Part of a small language model's weights.
Size: MLP 256 GeGLU, vocabulary 4096.
Each number is 128 + 32 x the weight over its row's rms, rounded and kept within 0 to 255. Layers, rows and columns count from 0. Numbers have three digits each. The size before them is the row's rms in percent of the matrix's.

# layer 10 attention query, 128x96, rms 0.0936, rows 0-127, columns 0-95
102:098122180147130094181145152121114153148116095096082083122152124119108165139089154149182208133073172126101132099171157175151127183132127089184113096163106140125142100172131150130146116141119127130103120150184106131118094148097076049110174092161104194154117134161083091081127075094108083131
094:151150085154154186139088120166153174084171152107177146113120158147169085154158073089066067143174143118149111147067066106073104148118142166108165078139169128145130163129113083142122141149130108170153171121118150141126207095162134164116145154075114173130131130120100133136136136171166195124
107:097074176146148097168150119177097156143101144124124107143121124120082136128117189100188137168109163167108147126142173148113173166130088097178108099110109132160099141154136104115129091148166102107178087094246138126135113126121094075128146109101080099155104205140108125094164076120106070130
117:094075132151180099149115150159087168100123191136140131113118114155098159121096180107161142172115146125107157120145168168092197163118084106154152076126138090187112123176112132121150085110155091107152070099196118103163101103143098081133127105106080116150068203076114117106137091100135141084
103:151155114157077173084159133088172119137130091080135126157131127119163051185165047155090126110152088096111098115106102084115125108112164182054122165167151175127181088084130138124116113142131162127152118141144132130131099140136127202150112140128169089134199055162101115134117149126144170149
111:123085113138198114129147099133083151126112140127133152086115139116131198041151152121198148172124170142145131163143185114136106185143106125169102128049076122118171137167099155152163112138064066093124077087147118120151113120131115077148088118112149151176121125145158102084197140158133119122
087:170106132099101120160095153129115110147142164098096103121148084177141106164161144149106099138105068133110166125192139144148091139132078067131199132126176109162071140144153163109145122142102085108115123122108190162096181167086195138193175127120131047088120145150161119142178132126145073120
119:086064138163167102141178104170089094088151171155138136083091131100122144091110168081157162130051171122144174120140175178082138105095130118188092098170076092166137156150158100148080119139121133128127142082125158143163130144160093094136117108122129107150076150098154149112116042153181121119
083:124145103156185130159152110110120199187133101140130148106169115085141120139137169144123146125119062125103177064163085127126089134172102117173118043156120101169088164151143131120119111134131072116150106151171097148087155189085153135144184114183098096107151153128115131133091133093080095053
109:136154175120138111164118095137110169098107149079048133125105099134109174077130136124173181186162091126128167108112167135131121138133094100140130133098138090188123137143115113127132134150173157072165116142179128138170159132105185043110124099128108048098162145099145126146131088123168091035
103:132119094124093159121136158156093199126195073090102159162121147185127119181138145141089120156129126099106108108093137105128168071127079155106114153217171157095139162093118117116083155153140114145111146078129151170114099142083077112107143138172096140079180153140122150059084074104089125112
106:100091121150163123068127175125061157115078127173170088114105179094161140125154101155086129091097123138178125115088127078138127124134160142156096170135128131092137101094071154128108164084080141154159117134149125121127124116219137153082123133113165156159211111160085099095099080087132136191
104:115157131137065105073132158134103147123149087129067124182120119164094106147081123136135115135100076124153102148157169141139159130125094128128156119169198095158158128090193136163128160148098215147155088083103073107132150142099123116136064105147184058096144140140097157083102168096108076126
104:104100169111191057166092157133124183119089128146166119159121108184078109117072174139093146078172121094154185155126121118099113112102093118118095050171098105092144115135155180133151070101126137115074108111164068144137128164107133127145123107158120116096172171074105098108191150146115116136
106:093062157091166095109071138130121142097089211131152130117176160097174081161106119157152105072143103175165139054117197125122111134121160184148146130071097156094103093140100093139139161177125164103154138119172122089129087122132095167088128099126068138150097104099100152143128147145094090146
112:158122177142095143122141169106117103179168162177125121156103167132167063167132089140125127103176141135181181203065142089126128126079141156154112124137131200067137105072100127089101132102105064138179161184141156116154073130150133108119134145134101173107134138157110158082122093119076140127
126:098105127169166125165139136135122238088133109093142119076112114135154123115090164087110144189098156092148109102144109121102137147111130143143133051153135127128126142119065112137126118185182087096136115101202144126128141059098108122102112068108111134148133191127078150055157093152159144087
114:200192095084126164066065114103161077155133108146116117156103150148107103117173111140123120086154095102114129126112089119149097131165145166094097201095152122121130124112179148124106138119079141131131124160031108102129148166140159146148096179148168129125135102121185130211129171105131129190
089:103159150157128206154141133114115183112095133130155116118147135130248115156170077091100126161100162093154106177104079134076170157094150143094149127166162112135135140083074125076142093125112126144132139172153156157127156110108134161089128083098102178166163143146059137101126129139182167119
095:141167099102131150097120179089122146134155137112178107141119136114227063179114095076055123144121126092126137174109081141154176145140167184076155151115178147121143074131128116106097149162179101119111122160136153106172128124125124152075096133135164118134205086132099127146094147100172186114
090:161151111124110146104136076077155137215114100140139171133104096113151144158138094160153136115155139086129126131148095158107135095133154086108060161134161148146169138062140103102120123139117099176148158162125069109081110152161165175097124203157155131170115072181164134131195209117135137155
100:163119161163155148093119140097159146155141122156199095161101095143131127118113089125116091109134175060120141183166096168037075185099164106070124144141097170122180115130108109072089151158130139122095112186098108083134149131153084104098081125136152100197158114135100124117157174142117144155
119:137141112160157115125111095180087144136111210107108173066129143069125125120174199116162130150099143094106167102114157176104149164137078148182119129144091186111106172167117150090135150093129075136139080088202110129127178126148129121138134130131062129093084163153075105121124082126095086133
102:104116147148138163100169157048127103091109103139134100158073155182081120178146082114067168096144133123169103123150120137131076115139188178131160171139143148077194129118131149117145129132186195201122139089116171158165098123154120175147113147102153166131167070157119141142117145112113167166
161:146184107101100141101083128077161074101122114161164128166111136139168092143126082118052087097121085112156109137085050084155070135115190133079138157118149137111167099122124154100139151154095174178093131140094156123126104117154135172129131178105166151120163055180148134163125159125150170173
099:092109195177089117135192157098111123154141125117096111173095142133160099133126129144188139121053157108163134135146171161096113162153114141100156140106151094162083060113105106161072139185126119138181177070163110107177115095158171050121113114146106110114152136043102140138125141125125127098
103:132172154137163139153139152126148184095127156135101155131071152125121135135147135200119102097092154055144102142088070107090171170166082134131136087186135119143094133126157131072124122156179169152116105043135147090076157118136117190087191173113110128100108133126156165136118064166149105131
098:072155081184123135169154113131119163110121065171148090192119101082167152135137141144077114180074108128158077122066091114140110110124118102101197125093152078199106095148140105153098172143098178136100077097113181087107087111129125149117132143126124141145172114113121115137184147111123137192
099:152125111115086122146102133109171143157105144133179154109124155119137137131103104150208199201117136123132095129097086089109134107083081101109192120110106107100132180091137096232169154114108104106164154121163115147140106121112126087112092120120176170163137133067135160080152148050107148095
109:154122102140029132119142144202109123173138136120118074145059125160154156127074155128171127101083109153135150128112137109187109121148138159160187108090120162125164172131065162101082113140179113098142174083070129172144124064144133054109136092125109124111114170130138135135128180141153102103
107:030130140156104161117169120127166147128137099117148103063129136092182098193167121086090193149086171107063127114094173115148077135176118149141153113123150143135149133137128131086110122107151150134127126159123169122146161114155159126111134118097150103135099120166048102162088038062133145136
097:083108166117074195143117143136130161152156066106124124096164121132150078183221132135110161127114108111147119108162091130136111145105104157100155068150113133179087141134171118112085141117127130155108145162143113138089158151092172141107179082124083168106128126177093130171106072058178129193
102:130086158124154077136090091114169211108163126158101145114152160044156151119116136142148144160127116088148136129135117148120107141140096119156108142198115101131053141139100142130064067182115081170168112165128192159081179148108154124107171069139088155075128180090120102132122115133108123130
111:148147124130116147093146170131142069131110133112132114132079106178122087150116119133098102130133120105174092105073133090109135120088158152087155123088133141096166115073202151138158180051134118109144138111099107099175099134215122175142071179158173145198163099123102194120140176117097137142
086:111080070138098124133143071134140174146110145149158108079147142087164087162148118073141124099157187059194098128144141099127131178147107208115108115170155148168139084116081062079102121165182133099162142088180121107098177117143098137119097100128131147178104158156101111109114112151140149165
116:160148081137094168067141126078170124138146135146126142178049131127124131125113074157085114125161121109196092132069082066128106138104116135090131092121151156093168131084155140159132162068109121144145133122139115121161100141159111129111115137121128136169212068154101131063207144123118190144
083:120143095130122132090110067137194172144111150165190096091087143078196118119153095108079156097074184088181123147127088119105123131132141145140149121165143183119158100140074148109131164132142133122117115143131144121114116168142098143119104144124133113138200100169081137054143106155146233162
110:150123150171107165131149172111092090156104113176193137163124218097136083161090148139087149109135109152105130141095106087112107145110173124146149130143087116098147100127139199145091166134100132157107112091106161147134043096172119134120170165153149206137181104134122130133084184088107124188
077:100177168125176148179088136162100153136092145072116156104157097178144132090106171085139122137119176094146136159116165184129077163061142143131186155080132153162125129152120085128138166062118078077144193125132111090111157079115104137148153157118139101160053127125143154127118069151160108097
067:097134106129135140086130146089108138154121150127132112125077115115190146169075058075136151166099120100141108076144169128130127185135162174123152103154119146115102102150064147088111180104216093073123129071083192150126153142139126125093081168143179104156170128186145166114136118111161143092
157:122108137126155100155122093152111181100140129102104094095144078111107171104162166099208120166125160138106152096168180203135130137137076122158112112105149139168098189156132106103123128126191099098131146135146104160125187117111152105142133107140082061103061186105150118165140077155153078064
101:123192105061137143142059176136173052089119085125073135144174144139115115086157112165163133130133106100162134160105102125141141089090186120137096168148120111148102180157169143178225150133143141113115086156149161139125091159089175138160111135082168073139153121106151116161142135151135120088
098:104136118105138110120103093192130088129082113126153140108135157111121178132201162142121173103143109181126124151148079164114115110143178152149183132092082130141141106128151109122096138087057071131108122185133107096101062142158091132108202122132092214131102117140091121156165141109067112192
097:156074098144131119127091129128129104131102164178119112155137152137192120125119132098154126158071132134170134107115117156121191075114066072119107110158212067177087130144118121135100081072101187098134158138207134119151152070116105111142127130114161124153086128133128184159128131071112192159
096:141076117103148102162105092124123134106151170139086183133147153132135140063122101156103097085122127167071061118131115140138156134115096125120100143101109130169151110156167177097139137125100128198089053140088171161146210154123114145081084088101163087173124123146168060106172150113168130089
091:040140148143098113119142137192108108087110189120135152083097157144137139098147147075105123127161129173069101199096086152163156118104187126104180164134113149142132138149136124162067135113103108149099111181096173158165153150147117138107135151158157163135129090061095124176099096076125147189
090:077132084143135115072107088117083161133141126160100147076156119172135168160183112177124149153130101063117080089123152076169147103157086148126164137177108104138105125154152166182098157101117119162121179091127114102090141145068101168138159130117138185097198148116083119051115140130097090106
096:087166056071132120097117149120123144135164099166114130138165191113129130079088156141133124178113106108097157089145116077153057105142128101094126116072155123104138148070106196150200148102148137159129140166115081135172091097091209140154157140168134115081131130098148133147123168118187091133
086:163103070110141173112060080127127172132102083086120070097168139139123132104162080118114154173160158108117112176143126103083088148135147157102085138099122092132054167151140106116131205167107127161119168125152132145141154146120136180142116128104083166120135112073214139157134153138183189115
074:158121179085116095144173160124120119102151167163174130156118134141143174105077124129157160136093097204113137114144166189150149151137199071111162081100083105105120093123153181097186078110132121093162123121089151153172110145169146112080095157175158083121062097125142147110074147116127093118
111:179134069155116120071111111075148101148154136120146154108105122095142091138136102172081126119151146117195079131079118088084134130060156156095104085124148139091144084097108130183103153070158104165103132116121128114160121162146109185124101161128169133160215066135118166127191124114126185161
076:123136155144162123143119144164126080118074126125091183126109122116098109043125150183195171170108124169126163129174125152162096110114111095114150149038116084130095145165211148149152130139110160113112140159134155087130137119077133100122104143132219073105151150160150110164130173102108081116
106:164114083166066139076122121111143077169137099127156149145074157143147098147089067155079146106108131104150088128081131122133123159107163176079157102095116135089155088087117157143097128103122175184119134084085153147142098123167154170136119151130219165149163087138121129114141203113107147195
082:092124180141142152130147138169116153140141136098098097142159094158086161131196166108150138222126122118110161151189193162123104145149103075145149175060122100170069174128157120116067110098158156103139132138135110141097110115134124114162127120149126119079067180148112110142047095119101086096
101:078148146165147112128150125111098194085161118112113101191137099200095099114128157136134116123117165140100155156144136173119104159115097179178101164127176099171101155167106079112118138178186127135119134149113116085073128127094066092127140141116066074069102123108059163105108085144115092088
141:123162121132109136097138137067158112126095084150182123111089184112169090139132067136072124081141135109168118168106095102142117117086187182103164119163118156093177086109143159116132123169088148157103105136157197149147107116173134184126112125134208150145169064130106155091160135121149166191
075:153100183137130173093140178103122109148121103150178106144129100120129078164181121216130135102185163106150083139133132118125138162168150099148121150131058192095146103094093119113143093208146143106199130119105151123137070133150172136112163141156123180119128168093091062176154157107123126140
088:149121105151177146146130146131060086156097148134161154116147113094101099173135159081085152075142124141135121152194169140078091094166080175173166075077166144108091118140076143143137137138199074075161177119072132086134152129172127133152192151141070154111145160119127125115096131148143138136
094:119123148142150180147146153097078126122124123138173124107074182192176107117118104090171102116119090118111099095142186166170057129105110114115139136071185066098173161145130171105161119091194139115139127129113162133078210143128128117161098154116163105102114159109139141142061133131138057123
099:115174161106096088090110119133144123102173167173072125108124182128130132117084094186167132162107163197112094167137135142121131136070142116109130128039116122119122118138095145111130082163108130145158147178082137180150114119102085095072057147150072136153133133087089148144185153159142084073
097:173097094153183051151036122152145144130125156146101140121144147167124073100135147183158122151103149160145138119115120107086106136118109117116169151081158074121117165123139161200169185102103084153124108144145091131147138120081103156157107151163095119182143145130112138093207197156073128118
091:074151116125090108127136159104182129108155095085077111172158141075095122116127094160115141149075163172069123157147134085155118122137142086089064145103111073144136136109203168120140134129104141156108133203136130182171172131109112166126098052152104100118169088137061091156162142097134110120
085:094170114168084124112083094147130160071177127138111139105109130154144197112124137145135145127141098109120143060112177107143112170154093135129178094035121112104112126142184142104147206102188109144123162116057121117110104083077130164160133149100127172081173118125096125105106192102126104091
090:143115099128075148119140070195191166112112128146150140072174070117135173120175089166115156058150103103136129164132091092140139091146099115122117123201124144131085127086071152188125160166158112144097150111095128095148132138133130173142176113115151189109126148150132070177116067112128143180
111:188154017106145157078133139110176090172147099133162181153112121175100060144111132106084066127140120106119102120140055096095158111133129139094089134154156096149123121084143119167169148109156096100130123102126075110142121156138131170200089180123134120107164129173140139145132188147140127093
109:116096248145147109177161133151089152112141184169122140112144116111126179113138146098177115127115119159096152130118196143150135156138108097150142145103075121110097162131102101113070081158130162135175140137109119145111153094146147100071192090117110132142069175070145075116090075158129084113
116:126149067132113145087138149067155092148146125119202136134034171115131087142093071145079131126092151084172090130153083079104123131141155163072133126167168082163158126144175135151096128124111143124097096111174144140153125118139109187170114108130142120122157072183105144120170188112090169144
101:147142096129114171130145172082142116135136121137139141189083135097149111160089063143054065124105129071182090170098087092104128090106151206115136100156173159105145110075144146133099144112143173164100130117139151137149093126125134160119067137114151150118212077189085136131146165133135150165
098:090115180085127091138118086139142102121144182139097133133190120139090132132160208143174148120103122127128144108173154170155141141160108049141136160106126142107082144211104135115131073154127147095139113139144124104087142160153150121146184100117117093117051144075175092145093073105180080088
121:129129129184109153084120157102121135175116097142131169126102162155138091150121067152132097127162170161145131180120081113071088171097148141130119100124102149112137084080117082112116160093130085131099117100137148116137089141151092154097090153134143183147202080155064184089206147126146212138
101:100150154166107139070114139103129091127128137148123133108069201157145066192095113106122137106154184148114124172108091079083112120104150158161127115162106167118114154100068088081121114122106114154130155099133198095152103112177120138127141148105160169188152118118069196073125156095142181170
088:118175162179143095108082106125082161126072157091150124087089143131115113157097136099177192104102131131102149152127179119085132159108134085201133100100046153162094129162047095126099136130143071131151166103166145094106103101145125159138106089104133146174079167107089154077154107141125158130
112:113117099115082169104173151097161115130125089108139172161096129112138117106125054161093089123149099097154120132104082128127098102072179156064130089116172107136138097114140132156128137086069117135089107173132087170190124112110118209109133170134172139147189044188112133151158165116130144151
099:149150124149087199139128143131118108144121076098174103176179090150171124096175085168072125134100163100147121155154127146112154153123155102102181112133139072159139135163143110077120134129105157152093151190099137167159132149109094155078115114085159048175091056153128081135098130140157070152
089:111126105148173125149135121111163161065208089126160088134161126120173142068155136143092097140139079103105096058122137126129104109091136109110143129126123117158163111168145109137067088185146184141110107175098084140179128166165101161053075123069172079131160108139132123156127084136140084103
101:092199156160069126151155136128154120155156090175101114118120127106116163087093130134155121124140089142119099133133123127188072160146141108164102065145111133093087140100170156131128145127093192110118077129237119102128084111108122070151171093128127184085139145140142083154184084080101101125
106:125155093129061154096170101067140122114089110150146123180065134123181142078130116119126114154114089098186111128074165171153141183100158100132173118140122130174129107178116090191075156095116123082094138104097142094084172158120142093112140142098160089144132105145098172175103153061165107098
098:105139138081129092139053052142182149110104114148076092176144136127119146100165147083145123167163081130193126136091108173184173140102133084164162129076104133154124152181084160170132144147106173124151057132143130140115092149110120051137135098140129165174139114122148099134169146097147075104
096:122100138199123106139132087178086139097111120153128097116053158135078103140143125081118193116089151169132086091116179130120069207104110154202137097135116130096142124141134163148180193161190085149104134101127168065149116138145106136080127143133173179150144132135134089100103151152117137140
101:108087129123140110173111185123146103147135129152111162153140145100122104088118139153125162093198059138163116097118105087149100138087142126109143201135150105139086139132180142202122082102078128118133091107211091124179142137111124081086079137129147115119130135164112170120161068156030127123
111:123166080132109094135116163146175116139129107081184117163025117125096093128110094149123155144140072115141116114133130121126135111121186141110101087135148112116173117150173146172163157060077114131102068132118105090130119164122115172147110140115178160184173063150132143123204171112086153182
075:197091135099180211123146153093134101106146163195164151168133134071143125150132130093104088105084117142157124113089100103138134180094123145094147153104151129174091169069112091098093161148099161145155117162186086144113124131116122166178110175162122134047120166065158161119134126140158115116
081:113153070176122110177064070111111146192151131138107144163166137120155107096145147155168154128158114149133183096156097108160132156126192136145135102152146124146153136221145133169151115166113087122097081119181124114160167102060130111149189058116126137151134116098147115158188100087147165156
082:102124081150134120222075073144166130136156106100159179119145136100188108127132145132097127111142054152132137116131079095137128060120130153090121133166161125150187114096151167160139142112160124157058100165096104132141145141071088179124170157132157120151176140189155121169140163091126147183
082:129139108170138127047104119116111059155118116124121103174078162153108133178149092120095117122067153100183098133156062112117104169151143158081141140113120103093163077097083170079101142113126102130122131088158150144165080169145171148156092169151157139164169087177074166146127134086140174161
089:135072110149145137134117109166095155144161104118078184147188055160087144120098138147169084109182093131081170103112136181172176124125088097177138128046094082140103090139151134153122157064144163117168138168096086117098166120119098110102117162120102120150086169145151101154160161155102090139
101:106146113122065147128125136095161126179122117161119176114126126137167134137092123157102088124170139099156115135097072131150088137054130126082148095131115134142145097057125100150106105095100146142109091089119087138142120070143089159129113214088133150110221108182095152107179187095111193132
105:177160113218093128092120154067114123152139122142139153100074144145154129130143124133128141111129125126194113132072108134057210146084088099133159107120101126117113121101086115146126133122089126141131126071186146109131116150132072098092121165145144171192136160125068139057176128133088198144
107:140117111167158069143106115138147171088100188122112138072129123133114121119149169132226144146136161166129134054129199117123150200143094078129111110106093121151082166172086119144080129153171117092135183073166098117086172142098142111140123098164138142149094166082122122110147095172127092120
104:099100156096159139132140104151113125144176093075126146164119156131093155124141140131178148143146141100089106186173150181160147156162071096112114154084094073186094123164112084121107123141187108113155141137177162176151161115101156063182163092128112078093102179118159117131106073108147108054
107:169123111082129090133050150140164087125111172176143097183121134108100127086113124146169074112138118167088116145117080121105140164175159068129138147111103141092136150198144194072119137103074092137113141170058096102095089137138121090124185165129115140164084081136167122115150171154106152152
104:146078142075170128151117183096125122123159106131157169118117115134101034136064070117097092068103115091090127153138148122104111119125126149138092142172079150143125066107147115072131118175159094153106157142132171175185178138178131200112118159137139085115133084126148143083113105147171148082
093:125124122087175142097153108098084130089094125139138109088157110077073181076118124155155174100143131098122134082158154126129116109136091164187102128153179184068201122118103133144190065153207097085089109107156137122102138124113107110134083147171107136125101132165135156135162061149147124080
103:136115140141176134214040109158120132125139179122139108126173120145199144139148169097141174112153134092180125154067089113077144118118123108119134160127103161154119109143118111122126061167102090096087148178122139112121085130133093084045117109090100143140088081081133128157161065151119124168
100:133125113145087157117168135112175129152154068103090172153112099189097142094149130157153156133106086154176127101133128170144139147133185142127123096104198119101124100043136193194135148094110096126115093160128047117086137130075096127087145150152082098135104126107104135118188192102112154108
101:093162179102108067095103101137121078159085119122097161193156112094140165162097180124094176148063204137103176156136078114113174145141157104134086092166138127126109154145074160142122147135116093111117133092106136097085078140113142111121174110195116199123089145172111103125148132144138170163
071:103146148147143164089083150142108108131136142127104080048068167129158100067108096133132195141153141146146096100089149109172129185084186119104168107085091136115105132154107051154085170164139075088133118134182123149131147115195147118152113081105123174157135076097158147141121091123104102109
077:150130170086151126081124176143096087142134114128109103134104173116135071053133083146122088095132095178191115085103118124160118160124167143104131187032117057128134135118184091171116157140097115134183072121121109138148076103150097155111103152105162101113196129115143177120159142148111119108
084:171130134083125134067081132124125077133144097151146120157099150164113126116144085113096115115186112134197074132105146114121139099084156142068125170103098144081164142090160162180148161069122125183108103157077119168139125135116067189131115188143143149130182096145175185142157177140116147173
090:151146117121165102100127181140127127167162100100149137154144126122157161075134109152091078150163103155123067123070084103163188151123148072059166142096128153113116191119169129168153139070094100138035061126097133148135166116128146133157076162127173115106183086132168135115149116153154133130
089:188128170172190147133106147152087075104090118157123054147123122139091150113095140134137160095106131074105182134195158147092045095117144090162131125113079109135130105127106109067149126097155166110157194172093173093135061168140159156120137100132156138171128126080128124160143158141088136128
091:118113081093149091168108094197126165122129142119117130104154126131111140116112220105163158100100092148065138072153189147174111124141097130172106138107106124138114123153069110110138147105146166080131164083083124101064168155133149085139135061127172098121106202104140138118129094123126067069
080:087060139122056098092183127093073210118149155107142201092078162098157073133103115146127176101115095152154127164082129122149134126126056170142160116143175099150128155108084140157097139124104111162109111023132111138084114082126147141128145125161114151122106159153117107093132139118127145133
085:047113114093116105145171160127077253149116120107125109123134155120143118069142105101153141103082116146129088135093159118165124123109103195149150090082145092103099168129102089126134140097119105151143094086116146153143164119149137083173134085092083157076068146129157130053140151122159108108
091:099116148137099166076105172157095132094138142128143068177108172114152119143095075157119101078120195071156137183149140120092100127136175150122176166161128095101166134124179139088070138128064116128102134150134154121189042147154124123081130096165142164138115055116092135136113116098092097125
080:059111129110066204082152164128126135138132126086149115159136107147147115176110137124050179093128207109097152135127155114139111136164143169157185163149111127146160127178127066155123174112110152099088096163076183117112111110134117086097114073130126144133146091174114111118107131128038154130
091:060124126140079130124139139129081126100140110146162094100122126170156163111109107100067182109096183123148094169114112112177115137098202176165199152178139163094169106164148095157081102104121081152085139166134141116131129112165129085106157140139119169169094083203068106139086131124134141141
111:138101063145147140138139118125122140088141180121127172151116125132150125057082124169103084089112099101161143072120163142095129142140082178079200122068174061134145116128145126118122146150143145114110116094065105103104170159111113108147052107160162092132184140093116160135092190186116085129
095:110105186157097155127178166045077076126171111134085093134106149154106135186154131114124170150089160066165144124174154149128102093125105107167136128182155116142176089147141095151110150160100156175170102149165176120159075157128142104119136086096108123110123112125091096076152070129060149108
089:125118223165067163102144104157105154122172093156094149161095117142163142173124116150163161118110123120101121120142166181122157185169137172086107128086128082152147174142058142073140183162083108100136133090128108182067092139092172081153117140168139121095123130084121152111104147110169098116
103:056139104126119100111135096072104171086086088117152120136108132106137165088129122117143104126128159210156142113083103167130128163115152149155180109112170175189130155121128106084119089174142145088082118149186092132158142133137147122121179090102087160116014097139116128134178073152136142149
103:074111063170111112138185070151160131168108133096162112128067095165157075131089124141128131116108135145136162078165086144183117084122107181156192123186145104172132072105118127130051138118092132132123138083146076093144119142121147141140094080169110165147158114146090152159178160102167140105
078:133149124095166199106118106132144092126118154093086122133117114136111138113072086115134145128173116179184135101158197115160115107084169120135172135089131135087162074107222160091177153075105071162168147173126131149154135104185148159057125111121164113152156065107138171104134135126127115130
087:119129155077109112123150092153145116190112097123072116127145083063115186162099149170132159073053134108136172062185110148152105138129123065150136118086182089130134123110172211092168102113100132143135126148114079112097108156134171117137176116142144116112144123104130128088199170090118155126
075:156094197100127107154147146164109069134057129181089116196134121117105181103130114143144119102144109182136137109141177107164089163123136097184145129070105092105097135075125173088145149146128148146135096146078125112102061107104122103169190103103156127108175156098123144167205142104124089098
086:132092125113137062191114159120115151107130097122094139117106111098102180100107139151159204122152125140126129065173205113156124128144122162182122155089125131082115140183158169142123140107186134115199137129097145131074086119090176124147176074111166078110134177140179086128152155115097073118
089:098135172142107130165168141142115158109087165157092150087131087105125166136095133135187129112110151118062196090146111148110118108141077119167149137189106140141071113135074093099148109170097151090178175090140150089131151096135179097144177094155132170162061153097116099162079072109101086127
100:132073109121141133175201082154063181115109153137116179087122126090143178146136161108161133148077155116105142103159151179137101126134102096166117170118092100129100116174084151143110092130169124120155146014176154101128160088119146052154160095119090118131080158118137121133116081104119107122
110:149155118165092170102114129111129053164133122155138106151112162126149118098161088139092134150120175084165122169082086076085131114098176135069178150162071148098140121097169093143145105121112053116100110222133147142166090115169091158125138164118123143119181041149132161106128130120156140138
131:142146116147127138077109180100131067134133149162128117160093151117117129143100072136080081105153123144165108145109043069116125105113190112092123147137106172081169102109142113146129139115126119170113093168132133152172061146162099133117152173109118179140167046168119146127155145153121205203
099:098124090123147073167152130110126221098138078096102093176109114158114126077079137136205137129132053108140138095119197120181182162137109158149162114099163131086096135146164119151140177109154130144149116095092100135103134146116142064155131080135108136126107183127150118099124141162115049094
115:167196155130165171146072099176206136155079111136133126091185154168140111174111135146139070111146130098115075130138115135127096178157110154109071155086120142147086150133077134093155125103114098120171174098127125111058154134094206165143121138161106150086143128077169156124104096134178119133
094:121157144110155156111092169147096122139149118093137123111150138161057129193162126125147169165163188085077098163139101124108122141191123118167102154164054136112120109126129084086155100128073133208121177127092176160185084146108141115090101132121180149098093099131149147123107139135149057176
103:174154148125160116138122173165079063135127101109121132086123162138133124210161132067079143124160183101063140177167088088081105092166131080179084181166067148130156117165093121103100102148110090179140156132158159134111117139136153150104151170085128134160156113144151098111099089118095162130
092:113126174167138133139117160120127106121128110121115174077133162080170167189149153083109176172111179141070088183134053098157144186153160106129123177138090112127104180124140092126121133141120095159087153176134183134118150100154149118111169091117119134159131133177060113154135065074105150181
110:068134137145104185145137116118125105179083100117132097178095113093146171150063163090108140130083102190134160160179057180162092095131122132160129109198138110168229113135114152131100127139139172113094099144134141075134084088145098139131129092123176083125103104171125119136111094089109118142
115:110177186174190128139104122117090039106106153150083135099140108125112172177129127139127133122141149162130119207172092147078146059129112061153051122141106119158136108137141130120097112133095101138114127144114135127110085134110140107103172149156166160156160113134032124151082108088098167164
111:107120130082127157081184135169078173138134146103124114144117139141162111188123125058099150091125143128139121131077117134159130102162152189144199140104150165106164137059071081118093075121125092117123146126156148192129142093183119158095121117085083141103049129119195119084171109146143110130